Weights of a small transformer language model: 14991 steps.
Each number is 128 + 32 x the weight over the matrix's rms, rounded and kept within 0 to 255. Layers, rows and columns count from 0. Numbers have three digits each.

# layer 4 MLP down (transposed), 192x64, rms 0.125, rows 125-191, columns 0-63
099123107110131177127163183141119115094152103108138070101094145137186169118143109079114103130187158159118132143161110173122112105153130041124137142119136162125164102102153102157111133127118112
150116124103179077128136154200179154168091145094149168165143113175108050131154103141109079111105147107119129141173193126172154111144103115090099112117074149137102160143160125104099137107049083
119086108133132142122115119153143079097102112125129106160123129091134172152134155123078157138085127135179174102114157104133159105126105143113153125125145116157134126120158148076141100119124100
072121129166078141121120090091127109155159102186139158134133107105109172121098126113089138120104100089140133088099150162110134121106114067130141105132149120131101111084162120096130169148192188
173116144109156179092096149136164182024092146137116104109143130151108127137120155161115119119143090112124128095061155120153093190134173149130105079096177112179121113098149186166143178137153106
162107151097196132118131130105104183164132085101159098185162194100125051182166118078105132176146166153155068110081107187182082142111128083111124138129153135125081167093132093171105186148107061
091102121162146070146177096129086133160153115159158160163137147141149189174118089142233130157138156138151164139129138213125124061147092128134104093081144043174130118103102166168143118100081198
198135138158119111142133120058146114060163145188067111147136056161135154151148119130084083115106144187124103105130094136119057121144139127172100065173181170121137105087157168117134087101176149
143130169100152067143145115165100131119136201152136173173141131135118049147126147163148165148123137134157173132083157071131171124091113158123162131058163163114097103159158127143166172090129061
188105129165135117102136152114149154091146111072075105170137130139122147171115141085143169154114126162102165161079169132130119124115126180119144083114097091173120128154148147147122106112154062
096143126190095148103139096141196146112158152119161085183133124147096218145121109117172104151093090153115248123123104087129090127171157154145193080142196100128110161068156151127093103181095118
130186085120108106167153127170158141127138126171092134114145151165149129055125136113127144114156129106155097157129149083164127135088128151178135172108128152120151096152172149107091132186126121
159100101114089152126140169108097162119052084095138121131087160117142181138152123199096153156185170096160122102137123092148084165092155185132122198121148125124130129124189106124086153097131094
063185186112051171123109103118151142135107081102098105157108112105127182093121132094114171103101112103124160159137151147137112157115087178155121092088139121121127102152178160128168151126139131
116075156151143089089136156157059162172113145071131067149107116164102192118125114131001135136154064128127138154167193093145166141140141057157105118070108145098175137099106125120174148109142117
167121096164091134113123107198102094115143160128100101062112088125094121076149159138125072163120098122119203141102235135165093136149121133163110134093121161054157103164107145091158146100181124
130175078144107111100119150151144140087197166073140007107105163105124083122132086110119150102135135095146163211127083176124138132204088143102082133090085159162100130083155139140144108132118110
111131102132113138173127139127118108097157111102162082115093132134144213116128089123146193138108158107129174120088109209095083153125122122138145089103107118169116175159101132138131121135145117
080117116137086106175093086170093090168148104096085111128132118149134157116166173088099183177115173103134114132102144110108119076170131088073128127127102114116142128107108143134114135147142125
162155186106154120121177162195113162151122194128097092131173151152127094122147161111186124142146114182113128140173131105176148127175108138127129124091104106161130134160074104160169138140061126
172150135137097107067136145063144166111147138083136135160127085149102177094110133118179159157117136066095152097095146155076182145072103144140144172168064139099166134110121132108154099144158083
130145107159096104127145165155150140155138122074104108133149136144157191162048115096129162130138147170161101176101109080142177098147144130186131102103113111090115087105114153065118174149180195
182100103125156109108125156097124156154169166136166105152143155114069097088138126129098072097173141049109070150107081204138148146077143157139091091124106148158124147108092106137115109113105153
178152176134158083130152123162150154176159122134098115108158080133139104147115166085218151177127155162175131138189143092109093087134118137123121064144157159099103163156162177161142175106226116
099159119051146114152153143163103151083143092093148082120086125109131201114113122153088169109143131147097114157111101186121112087189137156127120114139108186127113157084139118128123101089158101
105199130144146134169104118150153140141077124100098136060127208133147110168161141128126080150143101112086105155089171100150129125140131199095050124194102139192135099116161107138066145141172091
078121186090191151150075123080224161078137152132113146138121078142136138133125130165148095130162128151098255129155142048100133126123110128187086090110070108166117145142101083170154045129151098
076105146166102085133152121125110186119112091146198147113131075107117112163128103122105192140181174107182012144144175178118122144089142067131078129117180182099072159164122135095122119120103127
126132161085155136091166153107093178152101107093125129117147163157111046103116148177134122136116130155108049095113142133129100106142131116097051108202127160144086111083128156129127142146111143
099102138085149095180094105129135125115141106121142174107096088137171092149132123148142187116099168152096192133062089127161161147143094141097140157140149137164084175136114133112139110148130138
112168191118182153116074121111102112178094122189122122088171126132100155136127122113186113074094128140155118137166157144071156089157119076084108178146154107124158072134122090100134164112114166
141113163125150118131135119127181109179142151122101156194092127140119111110075150106145138114063063139107100121110139171104067109090080074123143125126163127091115099109116170076080126139127245
134141177116085157160123168091098119163144083180180165106150117124077125123084144150170136128144154026123169115157154127089114120112090103096142121116128156104149145050099175158140152082118122
144111120183107123098125122128107122086146086109172113122111135131156095164112134141135183148101135177133219104138124096144103108132104092125150104123125143121109127121215143111124133147122151
087094111120079142104082118145115110164106073096105094103176167175131176118120094139173146111178146154156110091139086175082091109190103124131102164150103150138139141088139112115124180196134092
151132112119136111120119104126158128053171155161149134127106113136140193119123142127110068156124125103110065107151106076102088167129110159144147104144162167106135149114165106091112140125091076
141096053101120115082075039103156187104133153113150178126156213105104096119091142103108147120093135127107123132107122142064173154152086121125100153146126152148137145156151169130161173145126118
127136132138099085111144153146125092145173113156145132111115126124161082130062112137153171161118126124144171139120173041142138167130110108104212103074132175083147193105116162107106136107116165
182145099125149094126117156104074112113136159114113105137113134179142095078158121130136096090138114119094116149154107124157140091114136121147125127116109166100102091164154144168139077107135148
147093106139107155170106090135128170134136135156128149134130146122167121185109158066151077101084073137160072120144157139113120164097115067150138133119095098131067115132145166102066125188157106
091118115140092120113110143091140098118139106155161134142103098136119159161118105104084155103120098154164142115106092113119109115135051138135138116097137145137089106092113105076108160136155193
178058041121106138145147187076170141170144135126111065123202156089115174171078156108135118093146110163120127157172163091119127154199142112108163129048181102087139094133100103143147143105091089
154119089187143086129131108146140096132138128143149171117144105174209106154079109121070135151191170151145185116147124150178162143217157135089173160197174138095193099147199103157158088062139143
098188158154155169135104123136116123104112179137096106127074104129099120112116186160122075123133120124106201144146097122114155110167135138102189103110145129121111078173120133164221135101169107
142180045061115109102113099143142117104123081093112067080111103171134088098145146090137110137153100087113199102133131060114148174140153213135106101153131099129092154138163098154120131098101092
124166155101135099104141170124112124142132169129151147126142131174132063091101125154138089142135129071099088120142123109152123136099127139119073113156098165147134141149098085155109105144155149
118120132120133190119100159119120137118119136119131073124144119189102102076169106108066070126136102141060162139183128144100090088169142129139128150189166136129141074132063139122150105143083180
160197105161120092143141076118142044122179167183128110132123145099105097178161140121134102098128062121160113131108151149124153118174120103143182105172101065153130145096151128099138174121061103
135154141180120033085128066115178136127184142160092149171121096072113117113093137118159124109095131138110087160079178084080172108114183080120179104174125118122135115135089091132100134128118136
137155150161165183180192146125110124082120126149109167150131135175140116103139143122110156121102139123126105086161105112148168116090146081095126145089181178113094108175169096125141135104179190
112112095184103143108132156204153167170134142116111067128160107151126088159197125142156136182129185144140148152141171138106190076171135138084096147136121118133162113162111099171165181137126120
181165101138117109139160159143084160108144156150133125170138147112105117096101141109121124111156145137125116134141120181160124137137115154114113111136117143192138139106135128164172096158139092
050104131153089191112128062091098138145118132179094163124203140151120138119140157133137177116081143100155093180126103199128114149142133103133101112165132038135124147092133145062070115098126126
183098194124115156101131131173160166143112114119129135166127082116112072104148127128169120137094113111121182108157139075123088108131183106114174098178107172139096158031134121104119160108085141
143117102142130134113154148123145128078111129134124120160112127134110158125094124117065109127067123101140096166143152102135204142118056166136103136085082118130021119121171159162133094132136197
137078138112136150103117110124144158130095173158154151094091088196169186130160106187119123123092116130133096127180116124109121075142140150149164132087143149117176161111137161134144138126141110
100087108158161130156126134118105104120106109152148144078103084142101136163142127105187103146082172114197188156168117081152147069095161134183140114059130133095173149098123135083121136111121158
110140104137137095133178103150156178078152143119090167155116174106176110157062148142157084139097191147164109159158121187173136110136155216124096173164145115128126195148086146131141062124194125
080167130138128170124146101162180133169154148166071127141091134193093134130118126120138117101079053144140120108141179133114151176134097093126130161117177149111156145175145144155103118132104126
085169134126096202116155130011079141110135163130102121133151163083108127150184094152105126133115117125124147186114054064148076110125155097206129135114116126103208102107142134183105230101104136
116162141137118126121138123143130134091136181144120138126120128106097110103157141150121092088138100120108069161153074107128101121163127144129118167144127176124124120138079110152142047114081169
122162130144103133124162093135145114159136126142126144170116182092192201155173115150138127128138129126081149106112158149113136122134135142135139130060164099137114090088189148121140100111149160
135103100100105078148185196120074159112104109140109085107132111122152156105075101177079152097113120129207158121123126140180056091197117133076141121085166109168164148135121135121095152095135178
094106100118089136154107138110132098119101108111128105140142120107177150150123117123133153128107139163172169088125119175118107097123102082107168158136137067123134127104138120077091159122139142
159144157067151137163173123146166159129178135136104137128124119129134110133169117104064100132125151071090090178110079099156142115102147131117118109167138156171147144113178178150131157149124060
103121116133108145157120167143202101133112139164093115159100088117142164098179089115122151114098116115137209109120171052122131092095122052148187168090128166119145079152161100144133151153184175
218082187083134064084103115110127160117225148074171088128124132149158108158166132114109106092154153115140182129097168115053177091117096121146041141103074141136145143115137157151099082147130124
# layer 4 MLP gate, 192x64, rms 0.568, rows 126-191, columns 0-63
111147102111088176141159135112154139174101152123126114130134122146145088140081155191122072151129126087140069151107158175139139124117158120168099109165127137089127087147125084171206092169145081
059129145131128133138103103147137106142173188131148151142065116099136076137143100118112164087175156131150145113136147142140161142151159170153131109108147130138148094131188120142137112073104091
160119138134155104071111095143159115073115078142175092183127149126161164154142152090184052099152088097088103120140213089067130123092153105128160121145038113062079104114103140106130134084148125
120124116173064105126059123119140161123093141087111134130101111161128153089151106113198166077213043150140101116138136191155110159083140144155137151120170128152099112123144113142098121107175096
084159091157228169159105135118091168171167120147109112231080127174165145165130161150122115171119124096108098105119107137141050090112142070074090131098204199131100119114085111158143123132203118
098160158064072169152162147151041169103063136116099143153078165166142168133137127150097055092093110173102134101157153154094148174046173093127101087142144132032121152061153103174186159080169082
079160118111130134136106111138118174160110088129125110123119145138141088118129115134116149128167142177130176118130173132099182191115147126135083116166072126139147155146084050118111090125126123
118107106077124142138193149106160113109112170105101156158127080190135126119127016097148165170177117123094150145193110178075193171132163157128096126140069124109144080103128142098160154107096132
187132102113139128205128171125118109134153109118107147115147173137160145085066132105152134118091142083183205139127072129083135072111093076129147198129169159101105109097113131149077096165163120
137160150172140122126140184096147142116170171118132107139115137119139135129164113060082078119119130096141102121122125130116118113118158141103137162108112105116137149102108134134147110146140197
160167138134131144123115088144133154119122110140095126090133171110108138031090056121148153135144118069135161147131128144156115132122169117196130082189182131163137110171110100146156070153148109
149144123164132118120126103130150160092086144195140081132084052128156150157164116142182144174169097094063065048155114168148117122123142151072127164075142097149071082133118156143124086134148086
093167162127103157147173121126151143139121081112097091156126100128157136106120094122111107135102134143115138158145110159133117105139101156104082140045110098118142113141134152143187099125099132
075181114144123156186113101104139128126147126156122162052171094162154146144150165199144152037127105152117113111131080181191101156148127127126127158143166074104100138140165052193096064180071111
135150114138216041170126142006176173154092123120114135177162104150188093135082202073159126090090178127141143104172110129145147062172113142093133142118158163175084135122139092176078130149112097
161158124090154113114172169115115119108117123126051172152154112085199142161107204129088163156116098123165152183098161136115141148102094187148099137066108141126079142139138153137175149053156186
111085096122175113095123122159161168107138129101130100155190087162119129114063163161115057114113126128098066137141160129147150056109147111125122158125150126116098107096064132114124141137140165
077151162161121119142185133140108088143136130110094165183116139149104105067106173083097130149136150099148079120120126095137167161186149154123134149107100106078099114150127131115143127155149116
154187135170153159126131158166123162152121136137098139115109100107117178121083145153110168110153102173137150076098112082149160157149105146156073134145121109138128162178155134090131121149134086
137107165132124136122183091113164101069163072138108148138115155152126119128161135095146124137086121136141160123127183076122116188159150135122088156123130069113151154131119186122125093135136108
127116136138142104147139090022105098197124186123186103183096162082111123121132122118138127083115152125177136069152147118141138084167111123158083127105113155138119110123133202137105095063144092
072165134152128161145150107139119108105098117135105133129125131108093195137140145134165131144093112159116189110115174111086158115130086114140124149154124099112096127131115111160098103089148131
116092048146104123137113109105125141112142153126156112109158084140144127177133142138148057096141061099139095074171139161152173083136142077167120136118057144177108109140117084126157067151169129
152199136134152102189119115183142145158115170181134057159144110149166118102060123153099086130125136043124139119110193147134044059125181110208118128103115126160087125172158148113127130109088125
171107136147139125138123137140135143178113143080134214147121139073093125096145174046157151092152173141112106075123136143139130150172114126130143124070118118056106130166056118072139105091122117
149178140140101061136216094121143131123132101110125088132140146176114041108140086084124162105145143155113068083180139127132102103148136123119095186096160105114110126111127174129044136161162069
192087120122121072109097139193132110079131109142102191167153117102107150129139126105165118072101070000143093081127094149092150102111113157136094194125222124134085165206148119148111146072102132
158127146111122108094217163123150172038125098136157147146171153105120111043112151112132098113144121125145155137102180105104116091167123189102083111041092079136137109126083131095107083151120081
160122126137116160126174172183145132133147057117184189126138147143116049083111143119171118167138106143163146146164163126085057149137195099144080139124080155148118116136115082089163191152143034
139151149131126180130172155151095111125180150155113175138132131105032134156177127144127154144158137119143131093130119093111118128074130080111111099173084094104163162145041114093091102077141099
168136103104144077161144146062111137110165184067114048127116166147063157098196124056128154108170167087110117123137118089167111127109154102090152079196108150201162155149105109130104108102186106
109031125128149154144129150128117196122147170151105089163098125139101106150104141169068192156200142152157157122149120122123129119148109119112088096064136168193150142158098122118110075111140122
153151099142138123095133145126135114122156111127118158131092132157202070149120130124086147095132142118189170160125104119130055126137098128166128131114123095152110131132123188132122101169122150
174192130100098144127182184097101106121182084119135102116168156131142187094089154081159054142108100047112122174126171111106115096088102160103077124137079134135129137138090097109145135158153091
068161105172166151167128096108034104176066109155160148139088119102132138098143058156138120138187174141062134116129092151200122163087117127117137164102101130128100129133162086149116098178152117
176135135098162124151128096134105157162070174137157151155130132130128151123084160135132143112039120098185137136158151129151086137124104079170091186062215174167151131192142186133096114114143108
191074184106174132140074134140098127115144151159136195168120173110105211170142195117082129132097129092087123067121089124084154123132101149167060173097107108176131090152149116110108161148140087
107122199102134139130126097109125130119111155161133135174121096166126138142142101105133109130113125119149078134134123166132076133135133099109187070144110107120186131120134130078147132125133102
113156114168165118089146145145138106102108124038107136086098165120131144062162128147110172142115143095102111133180083133143169124156136152132091128163192113135165103147127108141167112093122155
117157155154153163147123092093155156133160162148123093105134101174126070168095086098162070104072157099066132145135150128110101099079131102119095160153137124074111152151061095111167095120135080
115131083133165116122131104105107176182107143119101161096109173090129166110114136132123101122101130158145100056160088171153116180112096124163111140073111111083134119078103120126110137126103105
134166127110097144153133206059133159085167074092141093136130161096100102083156151109144093118048116061093194174137191086113132114101132085106073145043130117118124152129077160139116135134159129
158125123097187110093119121141127161116163180121127169127097206143133140142195151115105171138133106134133206056086145105081127114149131122152119156146107109090134117124074148135112137106131156
191060180176154189154140105164107192091111047090141075173154138083118101172098130071131153115157171089145125145146100108120091124118129040112131122078147156137129071135130164140051072143154127
091153091109111149083156128121139133116116097078170120126158090158087121153085116137116135142146122121103110126139143075157107159107140145161118147139115186143108158120093114139080144133111116
161107147130158097157085152144139089099085138129151068107085104114096124153128167139081063129085105101153145136116101172098095135188138145094040150155135172147135086131119143172143129074176180
152177056159111107175096174132135118156155153178051133184105173166105078142198118207080197087147118116140158089142088120070099148170127139169125085114147148131144111150070135081084159014071164
175103157135058160182112167142094136160201118107151187169099172145099124119099123122053088121065123138132126197132122170123125089135114162079090140150108158182147095121124098130115066132058142
117135086090134128151114145059108127169096161070084107162131113118116166169105124077114185104130086105115108121156143185082141121102128124131165119173052178134151150139132140146116129045156149
113075113182075164112084148127140145174106115151165085118153081152098105157137104126140094149174141133090102155157144142136200162123158075106142151170123105086112082171160130122140146120135158
120130085093166145130171142128108156156157122179137132166133085128123126126135122141132136097172160162136194109175149187159143157141085175120102058141169106169103116111086140158110091146130116
100176057061149164145188111136076157134145121158091173158144185138093187142091141106075081128093150069094167115119111140146051102114138136115075086162076109104140202111113154100043108040135159
125192158133149103206129103072129165213146129142081157116059130154162155134141132175111158145059131122138168101092087113175146117125084103100041105137148127170172132164193201155149122117129160
158166085125103172127161117148177115163161106094089127095111126173118086147160094103210144157132112133112151079069084102183132133118147141125107128165152135090207139124126093126127123150118077
173096107105153193092131098142160159104175122139107187112119110194159184116134056167123133078152072164098084083157153113070095130127197134151121108094099095131076141131137107102145096178174098
092137142144148118153119144131129105139112089179132180095145126104095141170130172065166113081134170140205110097143155085131152092148137116195130133038120117079126126119144125105082105114142180
133204150068063051233145182069073148110069155176113078148139090143123119067101060105107143114094129049094096088136170137110161079070131107135069098101108129138166126087155133091144147119133150
167154097123137126126092162120123118131105108130156114139184130096132159119082160138112102106125072091102130163160051098110150150092062119151149136105128153128066092107063171113197098095137125
145161120100048141125155165132092168164088212094069080156084138111157145143123115137108118140153167120144190142104105128054120145139144124099063072170074192082196079105146133160119153055180109
150119121127079153098105081128147126077123121140079179161115136081113202103119145159145142119144122175118104133117101153152098153129126171157129082114143116098096116101129076211141157101091147
155165121143118115174119062136150118139182114154141154164126185073178151195113084132072093085177123167087086061110171140137147132128151134123153117134186133108081056166135159122116162124193134
157100136100093137135087097107139123114108161132149160180160130147138143119156152107156121139158146139083076113129106104129176136105146170177135124175109110112096115145114124114164116084098089
151107132154162139103143132128128137116163123200141092131124156141109101090140146131138192157083107153137091098105149114101138098110115115168131093125133170139123113107198119112138132119118134
143119159050127160159138096090092142100158155081119112143045082208090148159130126089107093094177142162145174107093113100139205134137154066085081078187126155133153181109092188139101132139197113
119088133132192054175140111162102110142112083112147116119132132115152096128122171137093157108134118141102115091106118202103095157188143210091086146106102132128119091174106103145156105132092092
117140105157129131126134109126100131136068114154117119153168109132122174115091131138156131144142108139101147153170088118166109138161124149117185084161147126141129115132130106129167109132114121
# layer 4 MLP up, 192x64, rms 0.597, rows 126-191, columns 0-63
108178106165180078159138187056117120148157092109106090133127144069084070128121163176118148107089205143118140116109097129047087126161133162158128234063161102182169132210123188154091158147160141
063158130131139131150146145156082143103187145168185113146119132129150130119134105097139193101150135127131074123144131139159114112101164105119191106136156106092156117111169152128140125119150098
092154113061153144134142120144147160136104114074101189130133125157122131166124088123119119096124102200103156203149123139192120119110099115102096093126139121138128169126088150148081087111101157
136141117112125044136150120183154140169125145121209101127135143050188112130110183169156123166105173088138162149117134113095165048111056147122078172081111183125133137127141115157148073124171115
128183109149131115094132150115109165107201136128074087120134192131137084150166118166139160092063151105138120150101145161109068122024124157125117084120147175078202174103089100183091119128129101
087130119074110201180071102094120165149109127152124131063046097089142114120179129146135132126103105199158146117168109128107196138148154149155158104142162122109101137079143088139121123119150109
127085121079155125140127162111108141164097107112196115102141142194173083132074144153163133187126125081144146166151153157139153199112130091103056140126094090124167160146119139098078161173127127
167144156145139168104136122154082117146097061131114168087154135082131187162080132122085088158112084109133136133142068121065120134180142136101132148199130125117150135135130166091122056184084141
130142086114084156151127169108130156117109159188188136105168173130058173045128141142165086185117088119122121165123111132121122117136160082139158113109146130135160130125069103092115117153169122
093147136143108165099133146137167100109173119149149126141119142143117113118146115103110151145123133131148131138110124081184153099095165114120133133154160094166149165105127143135144151136146108
159116128118124103114158146082094122162141118115191136164122100095125080149132137121120099127111132148187084172089186120125121099132106116033135138146087157080097127129119124147150127124162165
128108089144149125107089101140155093131191073169168148134180128101111101108136111060148104102123076091076137154138068102158145108101167143107134120127174096149075097126109157159140088140121165
142057109134169147131115155103148173168156136142117114101172164122118161187154125105117133116162115125152109135118101136138079086131149091093107135155168150149143123138096107148128148164125150
154192110096060131119147200104210079111110142141188137084144130140167193060136113140178084149070176128101186132162116196081118115117130161157087172166180096149103109228152186122123127166137096
114143146116009136101135171219063124072143061138110146160023136167130134093117047177150129121131073071204140135091156145095127138120125146141097137111086082153135089106099155104154089171105121
183143130075087132114169174137068159152100102137112253113075027122161165082119125174135085166196137160160180074102167101119123060150184134125132105158184161155167058129048083165091126126092133
131120085077154112144116135119174121129131126061117105103153136149149142100079109130195125123132120131098167154138130141132109151188151114144113156128118154063144184127089118111125139152104159
097143173145107141108135145151114081140121128100129151146120123125157070140135180110131095117103212099105110104109152138092140104142149110172087177131123078087139149141173112078182139160126146
116110143128150126126105049107178156122141123113161126123144099117129159060122084151128075061115159069099142123117162172068102066116165088140123175145154092090131127127156148103102106114131104
086120115118117115188112131150122108110106147145141126143122108122108143136105147158076165119154122134103131140100089101173165147168109116142150090129140150163106122168123092132118127109113147
155146076137187102125078114135094107122120123186132136153139043173145108113135084079152160126144150031084119068126103193129102091108101153072100135121158147170165108125125174133136113114115122
101116134120145125140124130162200155112134140102153111097112076110202139151094144152145142134161144161123158119145114157126086197158121115108125165086138120100144153084125139126152090163124073
123117156122087060122119168117118165141119073187127120137079114153186097111057195152072093109056171138173190151108140177166125141134070129063093142087116119114144113122142170142147143147130111
141094152106093158074122053123146118136139098082070110126184170179123114109144125184154149145123135129113146069154110159112162140138107078128133188109158137126138161154184089155127061156140118
138124098076132110194122110158210109106156156123126043107141118173156092178110109111100136144110119161119193165161121128184128174137203085136130095182159106124206116130149154129120157179161101
140132131121181157137065143177088192101107089139140154114133081102138134188185129112143133180132063152128106179176094206143125149157135119139116085078140134129118130118060056072088132165118083
131123103145152123059139138125155147129149114136052160128189106148115153148117163221181110077095155104167107088118104186048066083100130137081132173085137082103160124172072111084064137164159213
074151110110083156172200167108109101079158180124147142166107087183106087111119131094135167097140063088139154134157159061137125140133142104100166103113174157157164151107157181123130149106124129
120108105128119142072124158135169118153113117119109074110159162102093172081065145115154133180158138112110083111189145138117149143125121124180126116139077136135128090071156119141150169179109128
129112120144105179156108060183152178103186146104127159155121119061140149151119117154121170141178151138159105092117136126123092076122138150172170110114098187094085126215124126101166105113129097
140167115105151107151143130111145093133100129136144087132085062115182103139082146151161064122135086096104139103162142107126116114171123159113111149146159120130139122145128157094093115226106051
146171076118134138070119126171167161111110139077101145155106137112111137154147094102117103127121163223144138129126119101145078133189093141146110151176172079153135130122123124160040081116160150
103115100132170127099122149125127160102130104158119115104132116079155116119110111108073075073152130096143109164154150142167093095119063086136169172145123093103085114138122137139117093138129160
164157131136223123130145119172143125120154116169144069144133108155151169188106154100122124138173106110118147091106158079117074122156100118141109163139148115137148143118094176098081112131129105
120128143121121122138170093102142159187148067156118156135140100154075107092104116123138183117081107132148166104126181134206134135103115070100150147130133108068069130168203153173130132151154093
131103208139148068181112131128113039107168096088117129094131119138113192112136114117093083082156171143169093194065168160125213119062117115107139132102139110086081173181142150104129088142147120
129103086180118154149121152103156130153114128163061138149128071159091107108175116158108164154158149160147187091145179195136134178126169047123103124153110131154125118150146105125159111122122129
100086136124123119146144132129153109140100116086083130107131158091133103142093182172123191170121138149119143129088088104144175150156148149116082170134148124094161145118139122088116127213134111
128183150095064128136173142119113109149099145155118130157151151146123078118153103152144145144117164171134151129099131074151087148143114202129135144117116112133187160097130109127119132144073118
150116162154189161069113098126117161148116110158074110132116100124185149128211147138141133116128107142090131147205184123109144138133153141073120088127089108110119113079138115168163122165111111
078119188183163064095205102175161163120143075088096152093153120128106117071112138141122167163130172065069142090115111185116119099181120113113146163122103085141127185110158119136124109135104145
138121067107127096126113092157158110165112115154046092111106059142189142196047150120137141051140132142115126112159045118077144180117121164126122171140166155138069104118121094164162162151045129
167092092181123137110124118113135117121120092077143044096086119100162091109153130157152132165132138080113123121082169103129079102088135140142130126151185180122147108114142124164137108126168102
125176086132122092087182095156134100094142162123106213100150190126169152228143155148179212164174113087086143092106152130148158174198104105103153135168094158094113147146151145144173161107105139
130107153158129101128145111150091160124202159189094145148124155113115125149160128102096155095110174130158123141144151155096087121156144146085188164119174070114105131163155111154147152116127136
129117083141169137112149137182114072121096174075210069131184228160102152109123181144139139165127138079123122214101148149145136161138109126119062110210122152109146132161161131095141092070160128
166136111112159157119130159140102175182108153198084122153103106171113077114219108162103114107076141113080155096100180085133131073149104109202110151101161165076158158115087141158089157125074183
144142122204140200137138133033096148137164135161113123145162166118088124134221114132085124171138173156153135131152181199190104172108078168110109129122049086112168141107148094094127091146097160
106087104154092129102123104164156164121096097203125201159126161090081134091133127119147089164186103121092106118166133096218164158189120127159132112121136118129159137129086144128156088142114111
170110072154143139116138133121076131163123096138118087128128172116103121146102078118078145143148114149152112156142085117101140125127105170102200080156142141122134125131161122119144132129126185
088150140115132177149123131084130138114167098138112123041134078163177123133123098108137132176149077134137139154120170100189109133121173135138156140113095137066095148164164080107107151160110163
170195141128097141145083074168171169135136034093116176115087168146084125143141102102155081140155150118135111071061176104121120094113122097115099109099135142072125161138093146077082145080084128
096135110168136100165123134154059042127232136215116137127082142148093126169161115108109154169200155203163118114113155106143084181098130166162131198109070123070148089106102109177120156127100109
103155126130099139110087109106112137123146166122184125124143126142135138125138126140166159116179103115131161107085125131137100132145156108138131111150148096149201115120097111129149132119107083
106113100128180161081095162113130125142173122202117149119129046142103125152080113141136171093156146149124110122135107117065062129093151066103161122119126107120062146086140143158109107146125152
134119144111135152128129141121139098103180099138118151094194186089154144204126141114104124138042139138146074144159171136109152120109118082138126142081114155144154114153120193107162182173143153
128143081153132172124121097117113122106129107185106184126116127131149132171177177153107165154105065154155147176115084128089072155081089116120111102107089074142134143111069102177110085152135144
203125124112137083120123123115117180154077156106143178103159106133159173072116116082092104116106110089179155111160124131154167107106115201125114156155066092164111135147140117145151151132139086
160154140084095172176128121147165088182083225106140123188141162115124144144108133126129115157179157189175153139139179170102123112139139137079139074100098227099152140124078126118108101100085144
106117141136091096132151165114119139209134140145123177085084149204157153127068133120106103136131146117163134134160190126124147114116100136132143158074080127075078089127166116142112175191102137
144145153125069074162128098098122129102175124123144135123076117152143198104103131096062097145107170154193096171110159141104135087104124164141124121161171150110138157173147141133089148114132148
127134140119122141123117064146140137145131162118143169165131154160100143140150155112157132131162142140103131145123130109104140117094146117150127104165124090112104115120133126149150108135125118
126116091130124122170114109128127111150137164173136087160164129135107119120104172162119163167083174138138097097169118148129134130144119093158124110140161194160130150200186130118090123106121102
148174098129126176084129120136133102064160124134177108169144145161142118075086044098166135116113160045131149115185132144132145072074153164192170141136173148106128187136145125091065082154112152
143138125096153140133100097168082181092136098090176075100121173144097115119096146168110145121153145145112072118153144204120095149183125192176117061122131101106126168107103120137115125149098133
056158118168118157154111123138134095141101161127114138117104106148141099100114119140106167179126112145118095168137096144172112130121138107137156099164159116126109126123127123111148118130122113